config = dict(
    num_hidden_layers=12,
    num_attention_heads=4,
    num_key_value_heads=2,
    hidden_act='swiglu',
    norm_place='pre',
    attn_scale=0.125,
    tie_word_embeddings=False,
    init_std_qkv=0.035,
    learning_rate=0.00137,
    beta1=0.9,
    lr_head=0.015,
    warmup_steps=382,
    decay_shape='linear',
)
Each number is 128 + 32 x the weight over its row's rms, rounded and kept within 0 to 255. Layers, rows and columns count from 0. Numbers have three digits each. The size before them is the row's rms in percent of the matrix's.

# layer 7 MLP down (transposed), 704x256, rms 0.0716, rows 499-570, columns 64-127
105:126113186155141100157157173135133110134047135089183105105086116146128145052158130186090162126083103108119157156182113112156164095138156108134108138117152121134184121145084135159171073104128133
099:168143149148107092139111098096203094203145124116137113132093147077129120127146136105163152097137107106143096179129115134180126154125110113061102179099074150169173151133062080145087125165112150
093:109180150118177107123172134145109117108159104130149159123126174134126147119112123134137141115118154195188128080178080114137152151119075177202092121126148133126105157109141154130160140037158137
096:187120152166139120124139188128154101147145145098157165150150157058133119125093136101107086144116154123070154124095169123150118139118091149124063160131185127106062150181116138041147158148105052
095:122146112115137099185179167097166140085099165131164138150110119081054068126151163116180128094132099146126088140135153137158131098119119110132176138109165178105146135122105088172178124146120114
098:076150147121168176115084112130121137082100125123138128159148117124148138135208165170111148164184104211148140109126047082133153099115165104132113142096186137096080098110141082102106159146113155
099:163074127098110203139102148085151119108127094144120126116110151112119152170143120156200057129143155202123148184127095124124129154096152127126151122119139141111066182114087138182106135167108116
098:174155112099163124076087199111134124144117119126134151139135124113133111102085100174121095121071126118141133082144101104123134111126083102111149093163165098131165195120112130127128152161144163
098:106105128122130138125159188099153149145176118190117155190131067068109154085153157108122097095146149097191152130158180130097131095111147130126108172093178098146079111206144028093105149164113049
099:147066177122169094108123173148184102116104132080172121112144061137152138125181164091093114140162108142105138112121148113119064173107131111107121162084130141118067176130122122134151133170159065
103:160110076080132147131155145173142135145089145158136137144134141092148127112173114107066123151093149140142167162098178135132110168169201110157106175154098087174077110125072112134134117106112124
096:128138131119081102128136148135083104160066126089110119127139119164125133168127097127152142201123117157098125148172173179115105161093111134106075142095098116143111086137154083130019101117061099
106:183093128198097135134114135138121130115140154200077132156136128150153088133146102131118119171179117105092146078140050166126210117105093094119128123124142087067104137121192074135080160124192086
099:109154196113089086187119122095085107136168132102150131145138142114094112104140109133168096134076102177099115126126148108092135206110072088126158142116143137079142122152115125193132156150153125
088:095139108152125144142168134165131114056117091149160168098204123114083116123106065172144142080091147148109112153156123125132120115062077119150132073155105136137180102109149148145135097127109151
107:148112162163090138107120163162161117096171144094123098165184191158144143155153138176133143178107168150182191137158137094125105206121180146114126163124136114098128151111158125167069136119113159
103:111094115162097164028041083169156166090181148098122134082125114162135093135198125162137179160110187160087136120147154164101116075122167178125103131178125165114090134129090171126095105078141155
095:138087132089121151167121159106140163132114088143142149143111119132188188097141144150116147200086134097156199077089083101149126144110135121165152115115190097122049156138107094127130154111100126
098:174103211119185093122151142130108146100069107114155122168128150138143160120092114158120126122142131138123112095126121124138142097094119107158150161095113091153125149123164159113137126117158175
107:121097153161125130136160135103143098144129131089118220129137129134120148126092153153097092141181160167083150081080096196138121131162116150143115134110151105150079139106135112104099148124151162
103:103181133081081094158158152167162108058201144108134083166091116084140151124107171155104143115093110096107180079077180091121116144107125094198117130128087074154141085128141120088181134135099114
091:125123063156198169110133086126162196095097151137143124103140179189135042141134112131135128159110104084161090096156176112092060141147150106168118104206069110110105085130147151153132127132153103
104:143140120136130122069113161099109096119136165135097153098128095098141173111103135113134103082151070159080065061124081098151069167134144151188166145178174132144187116089100162129143099140070055
106:125104146121097149149092145130108140140118151159153169147122138121136085150093150103105095134144129127139171102130224145132072052106117159101102207099133142101116143124119148109106167104127172
105:099112131121114123082122124116153108144136128143100120114132156156131099081162167169125133076119119150158108152104134169134079129147112116092138123158147093162121143142023087161146092214168099
109:203167088124066161161112110143141100157114133108098135121072044125138117109169168120138107138155152164096132099122135085092096135120155157053125124150111128128118186154132133092147164153109166
095:062103071096161128125131117111085104112044110150111138094147115093178195157126100139151099136175052096135105096103148137086099088118158178149182136155098147091178135105156139080135158137109136
098:147158063078117147070046117119083149174141069141107154087148088129050134127125155127110143116120111122151126136136117139120104171066142125054143159111113046117104155172111073119116116139111171
101:118122120175106098169138086097126135102108104123162115050108128065086034163125130080157126127155151116091166151132107115159110155162138133097158133101123157104115109084146106105135114124135121
095:094130186115173151101179127147159158120034073113108095175133125125118087139131187116111138126092120076105073143102134134115147110098121091131083108103120097108083101131074126113114121119103144
097:176092070127131079117142113115124078136114150191094141099084078139100125162182123174138122118141135115188131146175112068164161168102132095186126099105090130144169097065098021084143101103087148
100:090136095134115146115151134143159114145065067125127110147146121136151146178111135155134162129139064134098108158132110113160111089153118136106108114079121113130128100114065161176078155084164151
100:128158141165139152087074140141089152136123120152116087114140138174105113199144122070123096154153150102102183122124174157178094201141096128102112089108162145170125129086117136115178122094098234
101:138147128113121183098143141165133152164091177079116116136137185126203139149188114126120111108125121093160120117190166090158138125141147138134159118127122102171137088116122120162127090125133124
102:173153142133100090088046129145058166147088110137130108141147108128124118150122132097134116185067064114098122157115127065119071137111125157190089134110160133118140096163168102142070161135127125
107:117165081110106123124133081096109106103185113104108105105150149121167134159070058136121161122119155198150135116108218155062122123181166073060124131142175105078116136096125129068170152154129107
097:161103131139151130104146145174119158170163122064087096152196128107169116157161138144088185128127108153156107197149010162095167095110165143101115164089078145172135135077116151105146187092185151
092:161101116146162100131125153139111110119107120121133177159165075135117154180111098116137141164151109156094108084127061118118130139154106128121131153120176111069142129118132137156105137144135169
093:189117172139170114110156143186149162083138162137156138193096087101138115167109125196159169147093150024115146119100126128098094148175085075143143183086112160122162095140104179108111112110071144
096:194100130118129121070154130152114054079073125145173120132144157138126096106101109162236140175120141192154102082114134177166087082156103063180149107103162108094097095125139079102089151075093175
101:142081103119127114138090122118119154095155090117157135152098146109139094161113082132155092142141203121166115142100092116068161088157072095080103105148141154090097158129127158175132083142097116
107:132110130148140097118165125144140100134126139108138161120150103131106153105155122213142150117097074167157069109181062117153075150179146162117097148129163120103115075118165119145137138097123147
099:161167178132175174140101107134156103162172123156101182111116099136115129107110117156092141111072184158093145142103141154111169178167183156151105147171111159107105135102080152111084137161139123
101:061120167155168191162130119107132148119182112107184127102082072155148123152097128108131151138105087117076171123150090129159156145115104140094155112062069117118166116149111120121091098086181056
102:126126079072128142155077180116094183071118151125097129154121112095169165109129147123096118135123125104128122146109151176099095148113131134157138160149176093122139080114148134121131107118162157
093:138089142117101114095066107129215064128120118134109122098086146125109133164123129108203145103168138164178106129128200089097124104171149131137119145126146104126124114200130147101136165158145168
100:138114152102163097079103115135183186132133102164161157118127125103154120128144137113122124120130121116126074090108076122102167155140179122148072114138140127124118122120093130140099130170107127
103:163110122068111121083180114128157127126136116100115188081134141147142140107185114118121139113178145081133141182101158138126110097119158165136134193081128102098136143121134182114173103111164083
104:115218155189133100080127136157124082151097119124121119134194038087169125134142105153164154137136070124077127141047144059134134167099157150137152163087116104105131097100146165073140135123182102
112:086125084154138129150142110127135163115100119083132166153120159143175155088098108104153128150145131102142143118182124159137149186138139097096110170169046124120079088148043076152154107095153139
105:114128160104161108144111130105127128162130105151130131095161100151149133089150131152033118132136098099106090161115152098126094182070122090159101102115140135072108092117176157114130072117189125
103:119142146126102102178123098080173116125104113110143077147097117135090090131099128090115069129094114089125087207154209132038148191102120175161105111109132114105075152134075091093126150102123172
099:173110124138119107175176151158123167178126078146104134102092119111119172138151163146115136102135143109152069092137088158128147094089120120125072115128140111084189097136090126152108128119138129
094:132079125152169093133103098192139058107148156164149106123085098088147116164119122167148153102128069090089129107092197173172154148098109134180127144136142116131118068120123127098148144096164128
098:184166109133116150103098095097108145122125106168100103135096125200129160156116102151115101109117108088157150165069183071138102106090138136157151144171169142137082115107135121117104150103126096
095:124164165125158110092063078120120082100171201145096170163113137067157148131151096155103151147139106131131137150106162119119113056201088126097078135077119098114144113116162107130115130147097119
099:065199186171172119062116167124077144117160081111095184095114110083136119153132073085052148104152140150131090114136172098132163142093152121124081124112092118129104087107153104112095131112066139
095:177114104126147107122127100049146117159146172117121096092107136128104122132135114110200094124101159108123114157123178139120143099139159163169159143134129160099166133168090130175104128157138149
112:146135170154094121153157133148152109089120114109116144165128094165098105122143135157169123102086127141128143109145181119099120136148086131189153123132133141154122127119114108180150121128102099
094:123144126126094172162087106143130173158141126144145148187091185150200152103113150137092138045099112115125124127140149070124152111164108087099188091099116139151095130116118148112142123109133117
102:132146114122138136076170100156103123123145188099143102107094159184157070163123119072089125112141105127136136099083073127107153110116136150140154159109142161133169098096156122121130141089117121
093:148140135150113117125095115140075126171140135082121153167200075148112156102149159137145104134191180140129098081137144129133145129114115090109108135104114156142130150123131128101071059131117064
106:094087163141145122098091158106150137064157151110099139130144132184097096119141180103154111147076152151120093113113105129121079142152157141078119150155172157101085125112071124112124091087091130
103:127077136135121144142101088137196144167084106086087130183158101144112104143107135121126144101119101114128100124134125144155124182071099117134118157098113140175134134085109181144140101045139171
100:199165102107141115136112113086150102168126087146171178096139115155186086128105172051141071089112139191064151154087030169131154121132080114106165179104143132115175080146128126147108160066151106
098:131144114105150122126099115119156105158111156155125166210174147159103186151175078124127101085086082110127074109157055155181154131099180087172109113128079114171112096171062129127144135089096189
097:088188080087147097108113118072088162155163121072164103109158183170134054103177068117118151130092126137161098071098111139072165128127095125092131139124089138167103066100151128129144108121125121
095:110125098081167161070097113167144140128136127098143123140091108075060163113157097101131113168088097164173136117060100149178158116155148141127119199110134107140109135103147120072147067136131143
106:133078132078128125122126077077151094109154151186147143107069051122158110129091128176104093148152124079079169156115130165153098087080102136143133085135128131093089148110124118123084134155164159
096:141117136146109186131084135133182142101139141133101150141096123118133111138146121175177152161103149097175163155129125143106131126113179135144136166126127191103138180145105054141141102125132088
093:137088174127161107117093143133101084167169132159155080115109157143180155131154102094115125115102111127128062145145000170127073160132086165080100093075123158075134123103125141084157116114137172
102:140140146114105096106145149088109082103169108116175120145146154092122121105186147111123112167122061123135104154172093177184136111166146122084135150092087108119125125077096114104115071121142082
# layer 7 MLP gate, 704x256, rms 0.0794, rows 500-570, columns 64-127
104:072116102103110197114163189096151138144118121125127086144157119164118099163087152131161182100098177104176082130068175130141150212103093148132111146130098147157137147127116096138086124144126119
100:140161118121149144176139122111118143102113164167124061122059089181153144087130125144126172154101156098092138124146088169201154149113185146143135170199140118178097132125125132096126152174088136
092:153113122109195124099101148134139145138096149171133169122122055071171092135129141140191151121122126132150155064108171145121156147166134134169163092110131136082101154147155092102133158108079074
101:075153116071152085157125119155123229131127114139108146161157075093116116148087084133144161090124080142069163178115119149087154068122133088142173137064149153120122122114163213123188114147149093
101:142135107074107073129057142181228135135123102131127203117127168138169125109143131146145072119172107218139166174121141109061135183150120146128092113145160142142133171160142129114124142112105144
099:186150101108102086141144141136156161141111132104067122086115099125130108137104118118091119119122152082076179104155174180129087138126181114080154101141150145131190068160172123125151122133106152
106:129083116170125089126103136165073113145102177135109095094186063156150094088084100137151132105143105146144121079109180179161102134093089103139130115119121033150117151079163083135122093079121167
102:087112140176173165151178135138141130160087127142143139126118129151135121111117136155117149187112104113147127177130168162152182159115114097106146124150153090087165109124186170121090160090141168
096:086139158113093092106132224086154111153126127150111069069163171141158104154137139179144105153096116123147116187188181184102096118147147136195144144143100161141145099122189142160114149114139146
100:143133091154114140096169134089134084138121112115137071179175129161159109113120149121102158156101099119101140150154095127160157159147131151104145096083116149126105158131163138183135150168142202
095:134102163101076093145148117099151113108107162135188129189131132208180131151136137116125170136138143185167154138183119086118182080085165162091180154148215137082105162146107137171144140149158175
116:186135095138107118127119173129160187068067127041094232125129083156104139078108084124106122159141152122073174103173123126078110160138131194101112151120140115057157142138119098186176113139165122
098:116132181082133174126102142157133183109095157122083157107126113077125111177089122132101173083085129085181130162121168175119153168066104163119141126182111172090093129147145151109113100154108125
092:084111099147161161159109153144121126178148077174111075157147048123115113184181175070135091136113093075064166142105153149099138075124096162107150183173103142142151163187144077095115176156120128
096:103132080159147051137129125132135211149114139073097172115138080140132106164129102114154145108180161153104098099146152148095192078122022188130110167152114208133133117063144112096198116113180083
097:125154135113113114132115123159122136175122147128119151079155207133098122168131132121141135195173120111120080155166143073137167158151104075145127133122100084104102094079124126190103138178108123
100:095134097057104129157113093129088184106091117079109133145186070115138062121132102143054185094168166141177155120167122102159166169163130077137137135159076124176160132097141108103174122106122125
090:127140129108143148114078135136166104108175140149125149110098092089104148099150174155120123144147107153121085084181150079084155151143100103158083143136084133085100129164141211168132193135113188
103:107080116231119103125182115138103118075097096132078137119151158137137180106081111143110081124109088084187157118171136172142145183166172125167148089111082158108071141109169147107067125130138162
098:111190118050117097073084122155142162108147122137200112102142187129146145086121112154155089136090083118108115151146173124076078154113121162119071147139086103131140135111119137156175147077102125
090:128133096149074101049178189164108075149157173107118149148103085150160114189084129104155149112057105172083118167194150091137082144102140074157225116164109079107165134175116137140138170117099116
097:049138169072131125064151098140124127159146143127191111103115191097115109128115144179112171086107150181192138086122172164153140147145141116132105103107136137130170116083154107102152143131134162
095:082142099082168086056080124190174152101153133110122178152111068151111127146159181078107161142173154110131105146195194109125095193125097094145120135132096184195158067192125162104146148160134086
103:141160141148144099070143092135117129163118100093109113143132186114105155180144154113116196136165120139087141163103144095127075087226143112134041121069176162116145119130069114152117096128145143
122:026084157130142128092176118067196114067104160131145120094167165150159117183108117112119160125128147138161121146081112108145069197113123124169073153134152120087077060120132145166161114113174105
101:100072112131163135153120154091125145098097098114085115181099125111118180104100128096197090148164125153135077097118156138079136112146114145094108131152115109085188179157111127126164194143151138
095:125095135140118143125136127090143147098106143107080173099145200114161134147082161104162084087157203130163145068113123138116095083120143099169176102099249140147160147143151094122135116140144133
102:104132094075075153108121164139138134110121156145109167068199075121087165127128101145107152161135095096148109128167119153164138131108135178138132102152102093175167136143118106177176106147149158
104:130139090099084117123176135111150134152150121129125123084127120122181145128179087150092188154129158165134147121111105100125106129161127170208157164160191132127120076081137120171153126154097156
092:125144081133102125195164114189135145094161167158148124115141144114159112141135046110143091103144110136151091096159134114139112132145131137113079118184096121172139104142116133145138148109167085
101:145112147133121156143171119134147097102155113135178162072119106130128148126137094127121151186129095145114172070158117190135098217101132159127143185135140100103104094132118151127083155120138164
097:168113137131095105132123103131090146127158168087131152160092146193127187148131152148105137143136091120097162082090118133113117143102059117094131059082163137138190128112142182166118038149133134
096:135114139150128206112137147113115146153090146118102134136205159067148146163164125138146112146145130124146172153082131077132139157146180131178134108140129127179161140161134110122136142090128113
095:171148127118158081096105109120093098122134103090103196093100164156148143074177119155177120109162096141182147107120124130103164139061113098168118061152138140118087120134120159098119163151163149
101:132112162116094084078131219125104150165149127161060105150099172117168144104135157171135110093169114118139098163142139122156100149105094113186075172151102124067125170138118116166097116148148121
094:195139120113123130067128174166157107118128117145077127122087144130173107188121139113087169132136096105136110186133155075123141149003151098143121038099099090151087122089126149069112045157097163
095:124105121129104112139088120117116125102137116057163129112171117122141130109153147172152158056076134099122110160090128157117087109101150155120080118113114116156155126169082130168127129123108138
098:192083132123070157053107096119133147161101162095141139168148172161138095139099144113131084131138135158125189103054110165146078143160136096155086164071148144157106155180089159152165119146100066
096:118077112070080120061152106139094144133063114124063116104211138142099140088189088118182139166122165104119072123102154114120058095116078117146166102082142120119113145098153081097129125107039121
092:163165110131108133118104118123101121172173171143023151089152160162176112116098085097086111074110150143108219082144145153174113137104118120143138126159145085113156161176133128160141133141137155
100:105095142141085078129089149155157172134117121093112169130133170118153111149121106100094086130136139146160142135126149170085101150147097131176137113162107147209171143171086143153195145113158031
098:117077138167047147149132141132108131175181108157059101118109106177116129142168115152167115148105141087139128120121103176094120120143101197117166130121149126146096170146101116053123152192170156
105:111103141117139121073177186149128109121142093095089118123141116174222066101111120112187119139169156201153111119117116162065160139094106182119121059176178116092174156122128113177113163089149190
100:121100190109128146115131087190078137146117113098154124158170102085138093198092073083075181142123162164155141092115144128143119058210129110136067159151091172187132083125125097106109169141083131
097:069044131073084140108133120120121092099111198115099123148101156165116146162085124108137127134160134200128132109160100104097091167133122160082102115166135147119144112166077087133184182132153138
097:169133118140122136114149124139134137119172115121185107106113108132162125117129079095119137174169123080137099123146097180122227154156138133137128182176110146089095087128127147146188119140166178
105:137126148097157148087126147150133189168130132150057164160187133088115198107119119162104127155145129101150110118144160155190109144080129099126118112119123094098138143086148143122120115138140163
098:105055167073132132108168123135165095069158162134126121140160133082116143124171113107120146102142168155137103150119102152120065135109102092165094150123216089177156121149105100108112131151149113
105:087085150149129092103130162182202070183104111104142102080118192089160038130084156076153197043168145115156139136091170153130148080155077103174112142130073111122134121107195156124126144144082126
098:153134121134119110087146138155161111103081155160103137111129138095138239169108092114111177096154133120157156131111200138113127149117121134127095104151165161132104116091174179127127140110096177
100:146111108134172117142115110154145102196123170164129142139189100104148105162155108146128182128161099168137108152104164095098166142137101101179150101141135095111089133142156130079111110142167155
096:140223140095132084127143125151115186168128158113085150177097088131108162123134093091070088165129113139158135163177168145150185067111172106183117168071167105120129107122109191128097091047199113
096:079142174144124145083123084124151105101136092131170092116110101144096147150101108149144077154180130094147079105106210109128100158031134162106112085077148124042106138108146158122143147129112151
097:104112142093122115172193144127175099137072117117125153205160076153100108120156102109129123123082126110127132115126113179149142104139125118122108120110118081045146157114186134152083141141168123
097:162156121155149153070155060111150105193122110158140127183136138164132112146128133154083090106086121140148113085073177131120098121082111108132087144138070119151098131146151079110126085140159174
091:128077130111073129115115162148203078118118089114137151101124130148136112131105081083129106146083159175119137158136164149109076134113154077165087141079116187127100125158160189151129098161109118
099:100125090124080096114160146101184115156110100120138126106205102239108135106128211166108065099135134091135110126145132136096120099098123152158119113136140093080169103170144191144088199147126144
099:176111089167131049096149143101172054097068122152100161137090108151099165093121109120156142113102188137080159149084113091162110182173059139139122114095187117129138086128177171148168087158132191
098:117059106104093139123156150117115159190119092085120139106128139100152202143202111130117132105126132188164108145146105157158148108147130179114126134155164139170157082097101153093106138100184104
097:099142068121172075070096125125100159146154128119171084122192163172139141055124148138087151093145126106113099173117138162127147154200097182148167116119110122113157111186163150090142133216125123
092:107076109148160095174109144103137157138154134139146181134084170097091111152096114177152154132098112103124116162066172147073092123139101209111139121125130176128100164182152115125147162114121066
099:126148112149124119143134133158111109154149107155124114143121155109115146109116077145144079161111133132177165130129107079169123156107141156127112106076136138152163104121108095137074108122115106
100:154114135120102070121121123115111156092156106099107097156068174124116132158051141193105181111136121156151156081189120106175127162167145188120064058189111108162126152152137161166148086160168138
093:147177096117143142154108088091165121178064129187141162081137184158155108118092133132123144152064139200066096109090106178132168125170138120166135178113124136108122088129159184147131115089141066
098:138101048069089134097159159127154128060135094162136114097068127065131152190099136161123179165068074097165146100143155165085062103103078148155125165180139097142148122063139145126083132076134152
095:135087089162146118089131189170156158071124141129135118048069084125124087075101062117089154143131156118141133133110151146108156080135078104124141155091144150096074143115145106092122149185090155
092:080113097126125142117094157114127103108183186075125124183175090129122132129122113131017188057156115141120143133161157116134125139067084190140147107104159098093139129142142159072134152157124137
102:103086115105174131112107087080107131182128086124154080160164120152110143127113093117111131121180169154174147173115139123146092138119117112123098201146205146181161102039150159134201156113155133
097:118108082132068086174126130147139163107117067123165068134112128114130146169148125116081083141077178122070164138147175119115149082096092087116044110163124150133124112146156135160132144172022119
093:133174089142171134089110121104146133080145130131093094122135186125084210130157131163124115112101157113163142126102115214097077147126085143137169117131083147086146153112133109089177050091142183
101:163140108126137108126188111111103125149161168100084109092214138079116117100157150115064127131105189131161119098128123104139125161145110119149088155099185071125123172108122187084122202110156158
# layer 7 MLP up, 704x256, rms 0.0765, rows 500-570, columns 64-127
098:079132121126131144090150153175164129176108159068123107117139150160121110104109120140115092144165109151148127178116078106158099137143110117117158177166086072160098154171140132102136147146128147
095:128187163083168165142174073105137158140146133147111162127150149157094140094154160096134113080138171131080140097174106113138161128094156153155148125126087079074177113179131107180170109144154139
093:083115106104141116188151080122119124114105078129090114085147140130173119112194090125099204137121085134115148123127091132070164143095143175145130092107084113120129134107149177176074101139158204
098:104171156132134135100126129156099136155164082113158055153125142098079115130124144154119134143110105157113142131106152100145081170105132106107096100132101071118100151137187134093085118085145154
095:114006109125201101121109121139084139171066126169109143062168109157171139096158033075119076101161136080167166149133098205082105103076150064125167123163096161097103098105035158179133096158128135
097:099101096198185080098144083170123094154187132147172135128148149084128159118181117074137121083219166155168110170112177158128133079150054145175127132079142112142132087109129078128110104153155135
098:151030164125105143146080141098140103147071100122153137130137113136124102159165098153155144184088101183089205103113137100087104074133096139106115167099109166147148122143122222109173117106118133
102:112103155091114143119193106102150084144130160232169082099129101097126100126125120181159164134093156117154222182096121155159168093073174087029142143098146055200166134172191108111119125144113083
099:146107184135104127063148087103159094106115115100138160045120069171145059094184149172127176094090150088153102091192150078098158163066089095165129128099113142143141125114148066110103201209128128
102:147162109091128111111132184105136106095117094220151136095148080087139119114165124135136085166120072103146126102150159100144057176100154172116108118125193125151140214146128139185134170117121168
096:140103137106122112118194096109154165113146131129160170183094127178099065090066158114140109113138158202121102167138121113106105156160095173127148149124186146134161151114102199169129143101181163
114:219145061164113092140113201159125169102080169090090116152123099140188102108103135144126125100153113061132118122130108148105104195198083123141063192103118116113087138088081078147164081134146119
099:152138126107179089160121132117121115096086171124166097166122149108134119077184087122122100038170121164103092111097162053102144132139100092117089121112126158089132130150129131133128108118146146
091:165129135066138116130098109111112130124139073129115106176135204149146076125131159161084152147127142191145146084211103068127130161201136101137139179107164124124041110150118080083113155183120100
106:115097110118043161125116117137063164152173156150105148151123131162098080202116191111126140145121117127110117110139126105149093087140171107108079093120105097162043113160131079119168097177139095
104:158185132075167204108146141141137194117180147150103133149081197100115091131142098120113089120140132114133082139146127108098126104146133124134123133098175072108082133137130139145116122122187123
101:144116098101080161138114107083130192155103110124110133127125091152104160116188165136118116077164080116174111099116122088140157160104197129125178116123149154167165130101166085116137120086171132
095:098121122142171122125136172156146132139079130180105154166098141108126120104167100121151189137140163135117161144064114154120151123165141181147055142098130138142160119110086192099145186122110121
109:124124137152164182142102197183123185170117071105106156101145143147150105127165079110105165147113169139139111138118109130075126120106123089126057164104144170098106145130118110095139168183149135
099:081140168123140155144144128105108096139102153099081090135140099137117148096069158156104149033135183098181130139120171170148119152152122158149121140099174152100119132118114075114132152125097117
089:156120150153134091118019166206074124117104152123144129102100173170138132096153158071098121139146170100118158105120164174108149132144154104071095155129117110106144112145098095085097079127101118
106:168098151124128101078125209090143069099178164105074155132145109151181141144112161111179098120202157133143088154113114187154178102169088163151103202088133151146156129164114151111160115125148153
104:123120124121149136112136097131088121130109125172083157117133092147135079110163077091114044116152174135195063138140103141116121107120163119099143160070124156143123064105114129065097133100160131
102:119118101149162117163170112111129088103144089103101116106099126145105150155156158142144124120158136080131192104091100109089094069102128133132145108120160167129142138121157173108110094117176172
107:136168133137139102134137111156153133200130075164154160132117146107142102147119165117131101101138172133112159126097134119147186053142147100079137130103059131098132155117101099134091150168109118
098:164145196130113088133144171126175088114136160120102139127074164138144095096084141171104138168132088152113116111149125084127137137123075168150123115144107118131119141105149133148123144158131156
098:184133156196122079170142152132100150071194184105158060137139163158159162097109152138113122116137134079150113192154126159177075085156148093164160101120095144194201105120099197092138058123139107
099:085096123158134167176146078118072103108149098120124123118119144133172093172117185104107163163114160132138094121125129110127127075106093139142181085100098146169192161133136119151095119110186075
106:115153118148095121130104126090166139090201153098169098073154148149166102091084105130175131146108159181048165137125072089098127141136123192164097149136196151121175117087109167111156104107144186
097:132106202087140101134163112137086151176114128102127094104144107122154147128155144151127139084127116139120068144081145101146176099102115102157167113138134140073094153122141057043152110193120139
101:094139128106095178145126136106116126174144174120152181157106046126130128174093075099148192169107171103143102118113138156086003122163110122131150114131127182123189112133113156147165166115127147
098:110125138092188108153191121147108139148184122164122106140111149115143172168079142153097167113059154115078135133103175127088158090154162154107158067145138154120128136090106189142201087091109147
104:089154103120093097097158153102136083114147134070167122115111137154125101087033167130140147155174052070168130079161159064118098089096066138140144112126142218165065127106139164151166128135123158
096:122203106149101130116104138141043162078070189101113146031128113128182115125125126137102132117152095116124131129115145128093139086160127152173146091149091080111189112127134066193165052128149125
109:165142128081176144094073144158162146102060150158140101128147143153142198129094113129154135128080146135052150112138141121045078139153150160147175092115206161069102136093096139127165121133162129
097:119110170166114144137132056152126148148171118163181103163108131129142047144135092096159125143084115086137118121120119154162202058173119065134123152158082112110114134104096098141079131099060184
099:101136115100120074140105107153161141197126148133130112132076145201116131116126140143091116120115159132090182141153133118117143163125159147102181115105088079100143168165158085100110096097062100
095:173153122115054110092147155118122149106175053101171128158131102135099129127173118127154099152078158095089118106158144120096126112090176175071136145144123139120174109159125051137134122131127189
095:107177156119144131139160113190133143169152060143197128112144134136091096119167110140128095085093110096093167131127168098096093090112124141143144110140177107182116083141167110136171059132123124
101:119159115119085142119140195081102145107156131193138139175136087095158120139165117130177090090126149124119095119114163127057079150117096110159116079092124079122138073124131129140193106144132107
113:098090127077078057122141117106145095167119088123157090141108128150149139136093153132173120139099108193155153186079130112161059108145193083151140153115163157108132115181146125186172172166126110
097:130129037175185164111186140115117128122146069141120123118148085147117084145109078132127160152135054120144137127083103115158182160099124139136136149108159087102114152101085124087065081057109184
093:169103120115103058087163141129113118122090153100102172144182152134093106092036134141126104151091133168126179072124098123141084074119111097130099161138171098096153094140106235130131154186094149
101:058119146144180076096121120091109139100105148139131161134094111103178162151068168099153075104133119117172105160116112110094115057171129099128120156099150129183149106092176065165101097143170093
102:153166155143124153091146151123121071093151115160158121105205121135169109150120091161103120152071139154103116116127122080104110137136174108117083090136115163147115123050134132182069064096146144
101:169103163164108114144090200133146148144173121202121102093122079071164077095094117151098118127136102128107159115098124147134115139156142120133125139103143138067095142183088155134128090114124141
102:141152107121087111102158104159150084113101087162118138101089140174142120112156056103145165094094097146100108113111103109096110145190098123112190142187080083129125143072113157090077129125101124
102:151154125074173100096120174092169120103136094114176092173087103164146107168113146041086141165183136159083127150097106100112132098109110089115133160121202123062127160109180146132100048153152181
108:144105107136123096139109063127113145125159160115110119185121108066140107125187124053156112148120087138167126083099121135071134169077105124126109110100131135184099080138171096171161151128120148
104:059160133125095107096128127156101140097127137121125142106143112098099096131136152172121156136156087187094136123081097174091090119121119167109109141127100108105130128070134123164152048093151171
102:141133180121063105083159151159103194082106099130125145141080117172121120129133126094172128090097163125148120140084093129059132136102099126150126138145158121145123149160140084153091122116108134
097:163087145081088148142219146164112095098136102154101154059121107139144187096120119111129088098163091139130076083097122154077081117150134088071134189093105152087111146107174126116164149108106153
092:126142104118096208080124126107129226114164064124105160112167150133102114127128119070049194163191158111133132110140090145107116121166144095066134110128135114138151144120140083101098121176125151
097:186106126168127137100147090189135119173120164140122111152160145184114169138153118114176124088096132124101146128095111076084114171119176128116177072157103151138049094066074150094139132146166117
092:174182074085147101104126175112181088117093083112124122168190141155147117124164126128138179103132169085147186181075156086141131117097099120145118124113108116148086100170094135119125100116080106
098:095053107088079113102115132123127074072188150113177140111140119136129129123155091129118137136144120143097141144102161132107121086140071106137151103197045116128158125097099159145151044164123096
093:152112139139111093082054146121193169118114121194144107183168163124130150141124108132094140098114154132173139097145185112131122084119119143172154139113185119135162123106113124123116103078126094
109:158111170145172153118070146186120081134148124091162165111127169113152100134084164131137139086123073135136114134173173115084116102145128113191047159194133151064138090141113125131147130143154091
095:175080146167129126122086181143126149079119102131128123121105169124139148138089124106164140134103121132169081143128159125121074148151114069155156110107140100178121147149187161083131128196151096
093:169141155115103084154069182101116149135131120094094169167106122176163174112132173094125109100087131099123140181172109083105178159169072131158153209174112093150134185149108123126132110115113107
093:189149175112159121132117094115215142117083100157154110106118159125084134113056124104134160193085090122126171137144122168108116119130105166155128155184123101075137112088104123163154124115099170
108:154106153177103089144125138116136109132175109134080125135154119122126161116183145112092111144064176164097110086118125145093174122171189139128134132119143121096124107169169124120120088097103128
105:047082137083158065107133064109186125135179086163127101178133077102089161088138126125115129111163161079141112100123093140107154103078078089171152142147152116136162155159158114117115107113167140
097:102153153136131133137127123105130086186104098170118144076186154151141058148123156132091137114091134109142159117132087155224084116103136153165075077146068137123089154162123116066135140152161182
100:112171078080152131135137178147077109129147156125111147173071195108142185132072098175093130077145091159090134112194153121106170117149136155086121133176105116133171146075170161088144123116075078
098:137172103085119130166127130125062091137141094098096135089136089155144049086091113125134118147155122128095074124156124157166142100101093129129105117088135104106078238120133099120163093125127152
094:156148103167074151062089103100106137107090115076137125085179144085147157099121112148109146100070132135194141112145107106119088096084122097094140099150132146108136091153119130163170086165189141
104:104147145172144127149108108085094149114133140153147117136131155080138113073135122078105167118181096094082118080105131190133114108207101111060153150137128089105057142101183145146158163140113116
096:200074090149149080092108123125125177187103120109185170132118140124117168145136061125106148142113137138143109078143136144083116126187079155136149180155104124128155144164160096142169114140161160
088:161167051105164133137132080129182168084100122047181177103184114141084096077131183158139167091067131128137154171118138127163152080118152110140127190197134136169144116051088099114107145167168107
104:146091113125110099138113170109144108100108108168102092195161158132158122100053128128136137077110147154149070172184081116138115173097126139123144152137129139055103142102157195127161154144147155